{
  "num_hidden_layers": 12,
  "parallel_block": true,
  "learning_rate": 0.0113,
  "lr_mult_qkv": 0.4
}
Each number is 128 + 32 x the weight over the matrix's rms, rounded and kept within 0 to 255. Layers, rows and columns count from 0. Numbers have three digits each.

# layer 4 attention key, 320x320, rms 0.0362, rows 173-319, columns 80-159
077069111095155128144122108129151139090203074159189105098154073098184150136043039056113124083124119161042151160158124107127081172122174070118063145148141165130158171155013102109132124127132140211093115180153110167148154130144112132108135208
115131086126143177133157120121177098151113115105155123199087145090084152093093108113144175047102113084096105140105076116134171174082073059166143121093147125129138176083090150076107168167151124135181079105126065158138126121164108159159061084
085175121150119142132181130135111141123125154177151180104155135064065142103124152164125179185113178144124175168062144087195156103139108006098211133195121114155133137171124110111144118161175140126109177135171146120145136096051102092210149068
103144135079149095154205084151129101100108103101136077055155092155136125189106193145135150173109117144213180115113197163168155111102135132123124109107165133100108126119065128167051114201162127040171155093139149222151168049069158168141092101
163168101078149099086091132075163142142135113152160102156151093147159145080099133148188115211146192075137086084124117186106086152140148167075132156075042119084080133195108056161131088148084086136130175149092181144093129139172145104153169200
174153096167155050158199197141162145158064189135122085096160135150115151188115124175148107094107156074175107106146144192069155142076177101143116050143150130086137096186079150125097132187037120143107069154107150157081138149159083120119160117
124205122040117154116093132109126162114161116114109147102128177065160145159082103117082075211124106184161095066071128103164071084142137159222147143189195094139195157134040103072134112100093133148072198142155128178121143207151174155215076186
161107177158114119054097115107179109063112100153122187112094141150129138136143112150135064136119147136116140125076076170090130188185154081091065065108161121152092179102163144158200196064156105120115083152140159155205150161121062112132195061
169140124211145094130127132143079132132085109119114198215124151223191136091151142130142150075175079107191129164096153153134143167098119122151098062160173137130164137177056039069074072003122077129097038114072162080123071116081118173116167107
089072167192096114145101136087140190141121130168087127125097176107069129099060090196160115084128130160105072135129025133113125103086054162184180182159143159136143072138083101095106134103141170163183108092133096108153117164126108164115084130
106101074109152141111170160092167092093149130047120124178115135157153099131152136047134152142139130189160101043165144059177153164128161116194126164168115111082117170098164097115139181176148128139134131113105173178143144172069077138153141138
109152097129178175136167084160083122138060159134058106137137095151145087062193070077115129094112182165127179185169153145097159125121144172157090073086136114156161097126106138136156173108069052125102150168070131104096079149114133156163129084
163042170125114153074097135125169168104124189058153166136141117152109106095113106214159086218082111170142147137152151124152164119052136154144105176114164146088108139148124140142074153108089146063089051139120141106008161129132148123053150115
081099067097129167086048175130167150162161129091102132129142009095122139104125117086129119145147107133167120100161235188113046132111126114161095105120076073133124140096000107133131132168164126156118134144140090136079158190074097130101105034
129160144090100106115119102201145162061105110145096210145096140106108224134125105126053047109174138133093048147119123071135088114161108136097133102173126046153223103162090138125142086131049182127113207075170134046180138079102051131073228121
109165108124161126123089093126147161105101097097097116139106127106163153120188086111135136130199123110154202177124162080146165143136186040085132151142118097135144101082120124056159142105171173203131155053079105129126094156094173131130067211
166187135165124077144061130123097083150122147131104047172176162107151128080088176123158133117135132089142060040112150176182144108106118099156159092132117201135175084092127107097108111136135163112117115091112105099142190054116102125177142178
124146154153083144082185155126107175158092131077148101174208105068213111140145156132114126054183150161164170135096113083164080088126143122101116155149128140153206189186114216133139216106097075149071090182195141050131121062153164123171129126
036120101147110193147127183115097064087067171028149171148166171061132130200135152185205076117227203112137078172123054111139193118154114078104121103091098144163066147165118081182081168194093144201130167122137105100102187158148080047109069129
136135132109116106092138115130134136130118129158118090180139142147118119197168116155143145158132143118108136145072137161150167120102112090153164102063086125118131137057088095114136169138153144145115143109104141131064112096141122091136156097
120122098150096125129146145136099148107146060124109156075116100145044158105080086090162087128152136144137124155138108140116137153150132120075163119145119155122158093162130143134168109171092165118124110129121111107122087148120165113119149165
154116105119128164081155100155155151097101113168128164130107128083140128175162119146123112151080116101103125177103133116111180145128142148119133151133114129146128149127137133161125157169140124135152139142161116121132142125137085105127144150
120160128092123107055108138161166094168089140185131070146122117123197167117108143157075152109131110162183111127163150084102126076098136135160124153114124128140135147164109127168143148152168096111164131158127152133158194128103099120106110118
158110140127112113141080112155167145125127143112127122120126098109074120110121183140121095148087110129133120078134131091144106095149152123176124150117130112138141137122103086109116120130125096167124147090162126141134126159154108156121130155
146100147156116097108100115133123100125073149138138068131112149124139079124164127118107120140110094163153208123108158105145098056149103138129114142133122138125096150099119114172144095130113042118094093153129132161125104100121122177101137165
105133109115129143143151161121128123085151093092187157158093115167143159126134152160115100112084133128127090073162117141111178166127096091084104162133159151165104172134137161089109141095124180110112134098088112098135121114139133090164170113
156149154136092118091156159147142110111146179122107140144125130095134124177158186164094152140148087115135123171141094154142101125105132154158165120124174132100150124149120136082091080126135137147100137133105099105110101127112161124127139107
137118161097130143163127087099139116179132170131119093145122102108150146121091146110160156161094127159119122163125135119069132112107137091128145147122084126139149082098106136168202172127104118143151139181188116156108142109115134156097049129
145162127123098150188087143124099129097187146098166186187094115218136094082144109148102092115126132157146163101181148132114094141129088133114083112152137124123163116140150145155083180077071129154159108105111117112177145134135233108164141137
159127122151061167121077156129085157105143106123112204126177099151078079125091118163121112098059123137145161111120116168109088204170133110116073167085181196151135125126116164090137134155139148151115095121110126109142165125159172074140141171
149075160122120186198075117124123121108144152091103131141155109154136103168092124083105085156045167163145121133109105161074096137178112117154037165123089147125152119118176164166136176122096115150118136133159131157145159072120183115090048192
144121200092138097095150111125196103132123155134186103051124123148056064197135106101100148139170118151187130130126126074153085187077135138129149140100159087104126094064133116071214168152135108141144140148098141104143172122128118142176104169
157108137174159191214168117130132144080121117138101129151069153096154168172097158128184120152128103136149125130138073143132141136112120149168139135133107131149123128148105094107141129157172147123160133125091169077103144094174110073142126168
127139127139152079134116100132125145092166058108145108190168139146123166131129203132113156138072112119121109097114154102202058137156074116127106117104140140129142115200164054120142169131081201157190103113087116126056102122103124138141112095
117105195152118169143091073091161096140094099111156101135106108139207133074134171088128124123122132101104076046108155151137189141157135129181129134090061132117137172125138111134187187131167163087161120118162127128109077065122112051116103143
142165151062063146120180151189115103112143122153138169199150127156135106155139156167121117134058136140113163088167111101089100094129115088134085157129155119102125147130083103109080177127125190163121148147151115061164135114079115090126150084
071117173153111148169145128201194170055109152136153104109163147123108139114115185108143136120135136168090095167136138127101092136105107154149113136104084155109090117120085107097148103128099108115116131193190137108099086144135112100154140177
125133157132082139152143070098114140129118104153130128141117154144153173102161112126157175104084127055096134107109172081134077085057168086155116117111122157148093092117124131116142122147121118141167149128124199093156124117126047130131168148
160193113159095101134130117072176097118166138120162092171098099078096127180067134134130123138092137151145152105091112146144171145102114062126176111132175180155117152136185178131130148089120156145130138132067124165131089109124102130149067153
150069133141091094146149152130149088194076160045105086141119086077163128110156100093114096106086077117112165139136114122136188130154125137152171119126140120131087139111090097145126152059143109151134131098115165134049183166139135120161125090
140110130136093120140121162087115136159172166145136098190160148099178086141147154077079147187103115077148118133161131148139143131107124112175096101112123177128108099105059170123139132106097148155155139166104196133060097121181194149100178106
084113133137112161109155071123112148118138177123127097150134122142090176162123155151140155131150099141095171147094140128077126114112127162140125134091100095076155088115155104138179126121091132087114107146104128127126097098154156140147154148
114179160054135094174073099147156076093082143088124134115064133174145135143117102116101192081103090131161120169117128167139105123133116169090085106100164107087142182104179140130135102155100124095120140154106160091166165149125135174055077179
146149081101110134179133055168135161148120162133116115129112154150172147125091151165088124070132090144117121084079170088143076110148104088134105153181155155124109144126104129171158087144145086107123105162129119117150174108153174151065118088
126121127104159162128107109125104130147103111122108090120118124101072115101108097110134168132146150161116112148120150112076145096090141122141116163129120129097155151119097140136158140102108103114113082106105160174112113111156121090123106120
122105119158093114103120132177088180177155138106090109095131078147121114145132103071121089135107169125203179112127163106121139147145093189114089118092117126103170094158201144206209160175118156178094096135120091111127135152179026157115120151
115103096175081151139109093099146129053126112166155125093166120122068128114146131101117123133187166133109119107130118146180106099120152149162170051129143171154202111091156152123152123088150062159190143128113134130162157095141094112120136160
125117094097121155091093137099140122113115141109147114133080110124120159145152099084163085157089214116107120184099179224104168111108158105096121092142117096121149166126151168140155143182138124135140125139152094129123161165125072103081117126
132132119091106149039160113110116088122088100117146193114173188142128174141107071110188144143148157143103086109099093145091130157095122113156085117114120156085092118132121139097129189132091101181116157144107175080070097154182073122090122124
176122104198126158136118190129120130113133133145109097130142120188160098149114103164107083107133158186081111177193083086112065136115201139098126152137101133075099173121119199143096119157117132113133096075148151088177126108115118130095109202
144136147127119061165145093148072070084068159155117124133105131124092131138157088135123168144147091171092126143124156098134104109149143155105132124146120122134088170159141128098074091145145108110146139117178130155161160125166146168155103153
147181155150118144142113138142077138089142119088124115174116074121134141129094143117102110110104181114119102142161154119185098141147150126151110129067076144103135173058086098169119135117139164166127107144119156079135123147144221094142175108
131109159083122119076080150120118088112100129121128144173140096099139094125147141120135148147139161116139138089091118079185135126161131136138044171129206110126107098155168083168167108140162126196103145115166116143104141123102080082158114097
118114133218102177111134184112168130156117162109139183124110108118136082121147157064135144124108112110167062137138136128116161118109124129118078128108122118147101058121165111193152133190126150098153087112158142157084145120116120155190161116
134133158143142109119087144158146042117136117177169146104141109117052160103117147140129088119132119111142107107163126133130131102172090081121188081166107123161102173117154129124084075148116182153113147101201109118137099102111107123113123157
125118113121106136161103119081089054143132100131148087133159109174099098105087168135118090120147090117081118174131126109130099136163164127102135133130137102085105118149131102086100130084109100119147108119099131117116177108126120180175143148
143115165149180131173151158136123150126066180148111194123175125089089097130113051131166164122096129127099132155096200118046116154167145094191152150107144112145055130121133081115113162139103109191162090149112170074205120150177139136141108181
103122144028112096090186066145117150141151191116094138142141084083130128145057128179141106101161146094104124159197164156135130123122091119115138141119094178093083178194110168122140140099139137048112105107146129151079110123144149168134079174
130119130114137160156159122173123122124061129106137154180125074128114171137157094129142088087140171090119134131075140141118126087121118122167084095131169137101135131116110162166154047179036138106167108101134146114111101143106113144060131160
093161137101144118118124134078136120138083153161182151138145192097084163110131084164152127092161141137152152136187101133130166142093139152081143110160111101138119112172124144146094171131091125087138099117110195128185131131182173143161195117
085102169119164090189177155112165142149104147088116149094139184073149118152123205100146127114106111168161135150146102136164121162106129132159184087194097087142161101099117099133135055176151104113118075183085162176099117145118123109183162130
162153114120099161117173203176166106095160139066111114120178093117159122153052107133070143126172139095113125150121181146127149108114083095087180138125133148099100141157121146124129126112112119121093140096118104120177151144115148128126126166
154111147119118156102137142138169173131119161133074147090124130122165149099088105073174089093077121186103130116125107148092151075122178146102060131116160109149107133193162152067126104144116141113127172063139135115136157161117095088142147100
104103106100112169193134118165137155124195092180131146162149117096106139189069062124091114110089153127117156126136128082120095176171098125118121138135108126148109090107133156096144077137093116131106140148156089108116117148121180162123138089
100059148161178077105147174155130160135097146132150118120117121135103103084147155126106113152064088134128122110129077088145131126132118070088111164142168119097091123155162146146187085129148122063142130084109179120142109121136136180159134128
103088123143124181143143123136103120146142171112120074151081169153061210101125113151102163074131149103057148083142108113152146167109111170214057141151141103070083149085117095090115123118125162146146196145154133131149116126120134167157096146
154160119122131092148106119156081134145129153171148096191136145130145059210153102152096107164147156120117097133129142166139147153148117122114137177138146145111101083097120152059116122129105106131138134095088085178110158146110149158099186142
136121108115091117134146137148118091132137163122062141048096111133132119143124123058066128122073145117167160136209103169135105127116168119123116136083114132107102095065180144116115138148168167128177158096176122130112102106139143121131182097
089184051120099161111141145134135149136127107130153087138133104176066126128093120074101121125107142139069070099128123121108123178151131099113115119109118093126160122141153077118139173112171122104123087105181107153108172114123075131134087126
147139172181122116084175141108155069147147121142072084119117118113204099181126097084120090108130119107106152160159119156161120115105122108119136084126137123114123124102131092068110109096128163130130135142102143195215109073202133115156146172
137153088158146150105091157138178181096140139167174111148154125153124131119144145162090124140166140124212129161162163153132105124152112158096131152094143155162080046145113127146125178132151141111170089160119150131124088109152067096144120079
109095131164166143125138144072083112145138178116140136179079108162141091127108134096162074061115116148117128105139120051130103150165147179135098176151152106175111144118108117097124162166090132100129160101083160114099126083131126149130166081
148123133132107180116118151112078147140153143128154088123157108116141130152178111109138153118123125119139153163126132134132202151104075154101122118151178054131121136106149168123067126069138151087150188114119098108132138119103108136105154147
071145116163148125114091129131147146152125176090150199143102142116131103122118095078092119116120108125152140125144097140149179108162104084125150098105124094155114161122120178146141097119154131124114101149144094077171156121193130050182187126
161092118140108133154152121118173158078135088156094163155129149046115085155141169081119152145085184190142100175177168147101182143135113115096172143159107122154099140096177195108125168113123106112082124119097151105165139137163171153064120134
133144116165106125105103049132169096163106160207097117168157120126188137139143115026157125084091145076103124181146093112154091129167111095149136143102093101099127076184061105170170115172145074120125064159094076120133078116143126068150150143
105127137114154149174100073162142186117179114084136151130132103099135128140111167108149144122124134119114136117128127072163173122092146155145161170145201143161214122145120088079135149081101138163145123130135109076161173151174180139148135083
148132150078110136097106195094147084140147165140074152102077107079118132120106101094104172146187122126101089102124074116155126103104092127128155161149104150108086064118091122140111051178093143194099151100120206100088097106115168176126109090
165108112131091054178097119086093143125118157119101098104145182070088152093115126050151177089142138120115150131156128141162135087131175081133128123155166187120130089123117129192147115103108146097087156129111122147121139096110150150126146079
076115162129127117203147127111113076148118096073130100148127170097121098118133164147122110105091125143114079115143131161094107159171146109150167105105171081139147148158113147117119143093134121152068159087121138101164177154125173165081163141
173108171112103121194164110123133194110082112157107122147148117123106075144110198167110103117071063147165132140077096094146198162182123127131126145131166139117108141146093101174075165081080101107118125120098143084149103119118171116126141113
120097136142124087142097131137097136125089114151160120151148143086139110123116095163084184126199133124152113115078132111119103124113165130109126148145104146115195171134186101137126159144144102146167101126078124048138108171137159128079109099
180114152141105141163132127108125099159155141114104132136135110108133202119115195114122168157109122188097162117123215100157089133147084105109083079137167205158124084071200170094124175129176146156064148138079168122116126132134143119117096095
122108122122181102194154195147156130177153120127116167128085139164103187128126111140093114157101139124119145115115137140122182129114118117124117159124145134106123143147146125127133147139115156104103136180160197112078112134170103124142167083
116068109142052143117136109108163159152119107133189177103127169120101107030116146113087140137056111155142173096095125122096128126159112105119181137160144076113140120034176205095162162095128128142119093139148088163137229151086081104107091158
078084148102145119133103103188107126158138141131121142154120121134130056174136136159096122119123185167076141129129124126102148096106135150127094160118174103174123099160137133111153123103154116066148147086188094125185102150128163061115087120
141107143118126177137131124137125141168159158064128151135107099157140134132091112129134069119102044123097103127096158180117219135101085163119136141125115119119109092162146142111152152099089145194110145153139111131076106143139117171111145155
136094185107110151106112163129152174162151147089142122116162091141139137132190173101089081152065150140144157091161132114122152204142132154123084162129084111147155101105120130114159122137167102125151107075163126133153124153082181114092158099
163106195123119177108061122112119074185090160118124118162144142176194147114204154112073146146113162140118158141106047145137045140182121071122134091151118073128108088130156096198123073163149097128077133098161120142126171068094148132135155084
095109167100160156125060110115152122188106119108091121153171098132197127071164108120097105125159111111139161174079101154081152122080127204145122169170098175094129067129133115139123114151111077057127111158159128147126141067101203142096127117
120097070089172135130156158120156126112125104092140127128062087123136170173084103110212101113144075123074159183190127148105141132059111174115119148172194100140122145113149149136127145116097149177143111178092077054147105141144148175121193118
116118188138089157099159088115155144124122156169137099165186174123125128121129172126078170121066137161191103061098139133144047147216107102150145132072097074083108124165174103142132121158169109126115112056156165101157089124135101108141057080
126130067114103140141167134150143113120140109107167140077160149117116109095149129136155107162121177130099098128125140154168172144146126148137183126118098120095149087107124183063126099155095105117118151148150148155102159159149125162153123116
149156097153126101189170165138149155073155115133148159096113150113047140125114125120179150146136038119149113114179157110122140116078122078089108141167132122163121165131116117124154209097121180235167056187092127092096150150097101165099113148
108104034071143107130131128210176088167096123111161157120139083150158099112115126151192139134170142175068117192081097144144145102059161255172110153149035111104144077071109199072145136152102129076160120177106021160127123130177162184133106169
037145126175114161120137143147051136130097151111088126185138192131122068145171127137148142139112150177146083102135110120102138120176109109079095141089161167102125149203148109173090139067165136128116128094171150048165110104122117115139113102
165121088088095126100143163077140118091104112143110092157094150147099126118130115168113086105126142134149137164147116064106191134099140133117145095118129144156105147138121157155164147151139149095133127084075123182116147144190213136102184078
159157165139141121083078141129084097091150096114103082082079119188115086154091116104093140177105135156118099061130158106142174119135193087143120095173093145103130165129136200093108139124161165186177196110086074137162167135172109107078091143
214187097146187117104088139140063114070193108135130128144140155083153159119119079140106100154088101161105125119098129150146131078103203145096088168149141139172145151097137118201176122129091136125121173109138104126148134170097157092126195128
152124074124162139177152178118122126158172141168156133166124119116163086118146100171143135149189152161100117091180125107151126099067147088162140145128181109122068045121108085068082166132124186071143141105131067133093119180146085183111136156
170125131092127139144147145086147129130154110143161111139184149110123075156135041055111103091085121184107173083125148117039146167098076138117175149058157122159161153134174150142109154096089131100129220125136148076076080095129070128091175105
137100106150100143109144104139126163160173145102112179084122122107128154156160156115170095184132117084151146241127186007168182157206123171091120133135144126174121048106131189108125103116155122127171139070144111178131172178128190133122127131
137131159135156153104104065184125135163071136180141153086103069111117153060130098107093159147121168201160135181082108158103175118124138104167138085116089135137138100152111081143115161151164177133137053155104081105172104131182086177148134101
146088108105111119106112175121093173108138098059083098139118112141130133071082124145124150197089138185192160093166166157233109110129103116132161141112121120193161124108094157058129093106166151145117191133076105083149046132155121091124101079
110152112162084160117158101133076150076165143118062136117149088118097090143146126143145155165090151207124150144129145123163056120101050094129114109110144129158112125174145094135168089194097112071160115148112141121157160082144097079145160115
143153182176097118112145142156128177139152166075176129147102154082118115120199123134138107118129144082145097102122145072098134095103076169197141104182145115078067132130157187117164136123187127126124090194120168144169147116087100089139189134
123098117110121106127095118110092150128117115094156159087160105136126121142158146139081145156166188110122115100115069124101091106074145190128109040155127143049135090114092200178152166151124095112170158165152126123180203093088178128170109067
172164108078094094151115118174166155107153100151117168171103163179192093139157115120152071144190115154161101072097029061155124147120143170142081144109147074143074129136099088144087105116169084118152135164145097108079131155182120107133124047
110154146121169102187156143151100168131104118088165162106118142105136119100123166060164141102156154186127134122156109093150087155114146065223189131167104157138198156143133133137087167079169160046086103041204091163192111085105152176151081202
077162184178106133143106116165150116101112171121095079120094117107156103091085146145110094085133120151144063115093082117087097176150143150086148128095091137106104083151108143091091047126065150100123105142138147144111111144136109101106117182
150160193180130147182120066134124094116042155159114133137142073078151131198125144101136088089194155088177136161157068094123115146091100099138150141148154113151154131163153118105135074119109168154062101126143122103067127169098135065098102184
159125077116106070140110149120172166149201055096165107171164135167090162101052070120130175109131193148142114200127127147145114142128131110086154113104177166108108144149131105131182135112162113134188149169092202124138135140133066075130113121
151135107145142145153175180125118102192113164134122131119175137160152133101076195185134080148061092137125107180154109095120161132117094106116104114171118187123115134105186100138130153146098121108090067097123095105123168122164176073168112128
123136152110118095152123188131096096136105116132116179138119077114091120124168050201118147169215164148161098134141109095177143072175126090122158150146133079186165092182172087150187125136133067105082161114135068084157162191103121140123124121
177122118127146139078176077072120128094182182055084063116146189078107119132152075081130163099124067146158112146179095077125146172100148171192106103111117155117123105096159090170165165148099108159088030161152118136075140137100112135171093195
192112093141042145164147134164159058085175188159104175092097144117108114067121158137170156139097171114141149090131131135176128140144120136125022102128121149048118127163136091058091142110140169169086098050129107078130167109199159130071099158
130113056150198132117124169077166148146101092094135147132158091111098127054134136204119051140122153156167147105199054170128172126135106085088160155103148090134062158104112168068148144169198175129103242150112154076163161086165097158218096183
193144161154177118165134104143146169113128119156137132171127111145105158168166100176150149123151103101068139076127129162126119129102163102163067151121160127102172142175114156150123134160131123087154040092165135155112099131071217073072089081
176127106125116127086124095154143158110138139105168130152185163115072168163154153094120130155117082084096141153156108164086102119171174194110128153132119096103103066103117137157131196129100107058101134171164150124096137143180104094157156140
159123121159201123095146118159113149115130127115101164096094158095153051115152126178108061038094105150092139078166089147144101057132094135076145157116147121116087153160058139109170150101130141119192083115108187165148146083137169154071157082
097059156152157132138107141087135147131108214149142097180213107125135143106169124156101142201119169174150046128081142142156149086122145146084105142100135145196053080057122111141077155140142090104114117120197183142080156087082160136128119149
061125071163130121152214122145084106149096115053167159133089076120101172178092147102110090070159116140144144107122134079145118158092074081113098131123182088096094128119155136151220131112116131053099111135095148146157136117136142122110120107
069167077076116118135131069152158179188125128128121119100170189096098105156090101143162093018130095131060133066112135124130125115095152189088075176106168117177086185054097088064130135117106121145110181123133107123099138134167120091131122039
126073104164098128110120087098135178190128093156105126148144183152102134125127102116152102142123045118105109170112077151163095108189107159109086130124126118184102101094057158145143163084113161154112108153110126095085114185114083079169093104
130089126137120131179129189114060135174147030133113107172169137128157157140124112086143186122074159149116119113143067111138166148109121130135096113122110071140193175088149144101162101139109026157143139165171099149141142128126088061112202160
147152167147142160123130135171190145092111107122160104176102202114159116159132124169158162143123117161107096139151119077070123122119085189109145102157147112063100138161086121163179146162157137066185068070092099097109181162133128088138138101
121083117152086149103141155132095070155118092096164094156101166151132151085152075140106113140095126101095174076147184180119111109106099085162126075118148108126135126059124082145155152146148079096110095119139006121115123137107180179145117125
082133132140083127128139141123174108067140175157170134118141077103081103096159097167085125086080141140060065130150186169144128129148105150146107203107149116143165151124155097129162183123073157152111130169123089130150165135082136074129172140
163124077091142124148182145159200115164132179121142184124164065115131184133070073120153137146067140123126120093109096122077116228089090116151140069141142160187102094179176150086178121117150086124096180088135182142107121175165170080122130132
075084144026110141116129072146142101099163207147114189147118128097134108061159146186092131116119106204101093151119103120116145091120086166162132155082104153111124134118153110163136142092175116121059130142132122088116080145111154149137148119
155145137170152113195202086146044116081146110132146189119119087129145111136125119140152164043104131181157154170134138142139209118096147084112159129162194097116186106063100128159163075104114167123100139166118078132139114135128118090090106113
110110053130115152133133136152135130110132110137137135123078140126158113154188164116100137174154092178142133103162116119143144137126106131102207032130181162113109083056179098190082144140153058153107136130080137090157108191167065115116118064
132207145099118208110130115131097130113081139088100153105095132126147154105138106143198100194143196174122156128190128143152177114151083145155098100111193160141097195063133144095131140096105161154147095137096079130140050139123061112122122087
122096167123101094112158139075075095119106090159078134144166086108163118123145152123153097157043160093115120085112192128146121163153090105139139100087134087158159102095123145092156092125114150159120072088171103065090144175123096151135114146
110105152122136076084173133163123151200142130075139117130117056062203123121120104145100161132131173194120141167167126171123140153150137146148130130116040106072151115117088180125167111097215092152102194154123115162103137199159155126135197099
143149067145060139075176122055147126158185108171131120094073190146071099142053082133185106206140144117168078138118105073070071199137108135083069163126057106072154147100074130077214172204163111154147127148123140200102170135138158094062097152
135092157102153208071106070134112124137078076108154138119130129142067135144111104128108110157111194183076212144154108170169102120191135082149140074079119088089181199109154078176150101155169125094101082163202137183130170110113018146141112151
112146098114158163157189114099145091117095195125088129155184129060160122189171111103127057149108170145046127117114120209149177074139163164143134086116136141129086121142109135090154102143127112115086101112153185104144220141172146142171114084
219145145145193150158135167105114123141103156101086157219045124161102040106095182092159115156094055157050053134177081172097121218085137141121101098138133173156078113148087144106097128179120098156124150131161114176114137183196170173132109116
137169092156108164137064126095105131123117091151172110140095132132125174152095073147084141033190152170116152186128215120166153084125074137177125155119127160087070102177153087077037039089096123052142170154146124103091188090089108134098116099
093112142142150121167125145119178097142164079088126157099154107136021148120160154110144064150058110160192081124138156104160075187108194115112135107088156132169121119102158174069117161096105133124076159084099143081179127065134117102178155118
109000112143129142121116129089160107096107128100111149207103167098157103061097135143097103109116081116129130123120146159213136129122162162124102081165126156175110212141220172160143107109114086133112089194133129070112113053120107110070176165
158116128166143127074079144161148166166082147152096166160131110106055087164179066171189128149124092158119153114133215163103103097199161136183150217096132197108111128071227143110138113120094164070104127131098096173097087114115115105090087068
171165169117153147194195104204098172077175101134127067172142143143135198185143181111175095158133105116056111124132123118114100144102120151168089092123125098087161179100136107071120117093183129136063117119148120124137179106139178084135167092
160089102138104119110145110094077109114090119136133154100084136081171153106165188156107084160137074075162104126126124156113159178120180140075142122135185129097145211157170135145115136116126131120093158160125123139181080129094162163164167169
108097120139139125170182088116144096074089130108130065136128090157132114088092190120136090195065139135134107183107154113115156121103109136111098133124169143000142143204134178142135117077173151062159208110140119075124127208178168151095157136
131147161092163101174108065155134122186132098081070128087103105225119086164120082149090152092159186108172081108164076187085129133125113074154151138134135183073130165129134088194085139181127094085150119105170123153135083159140149164155111117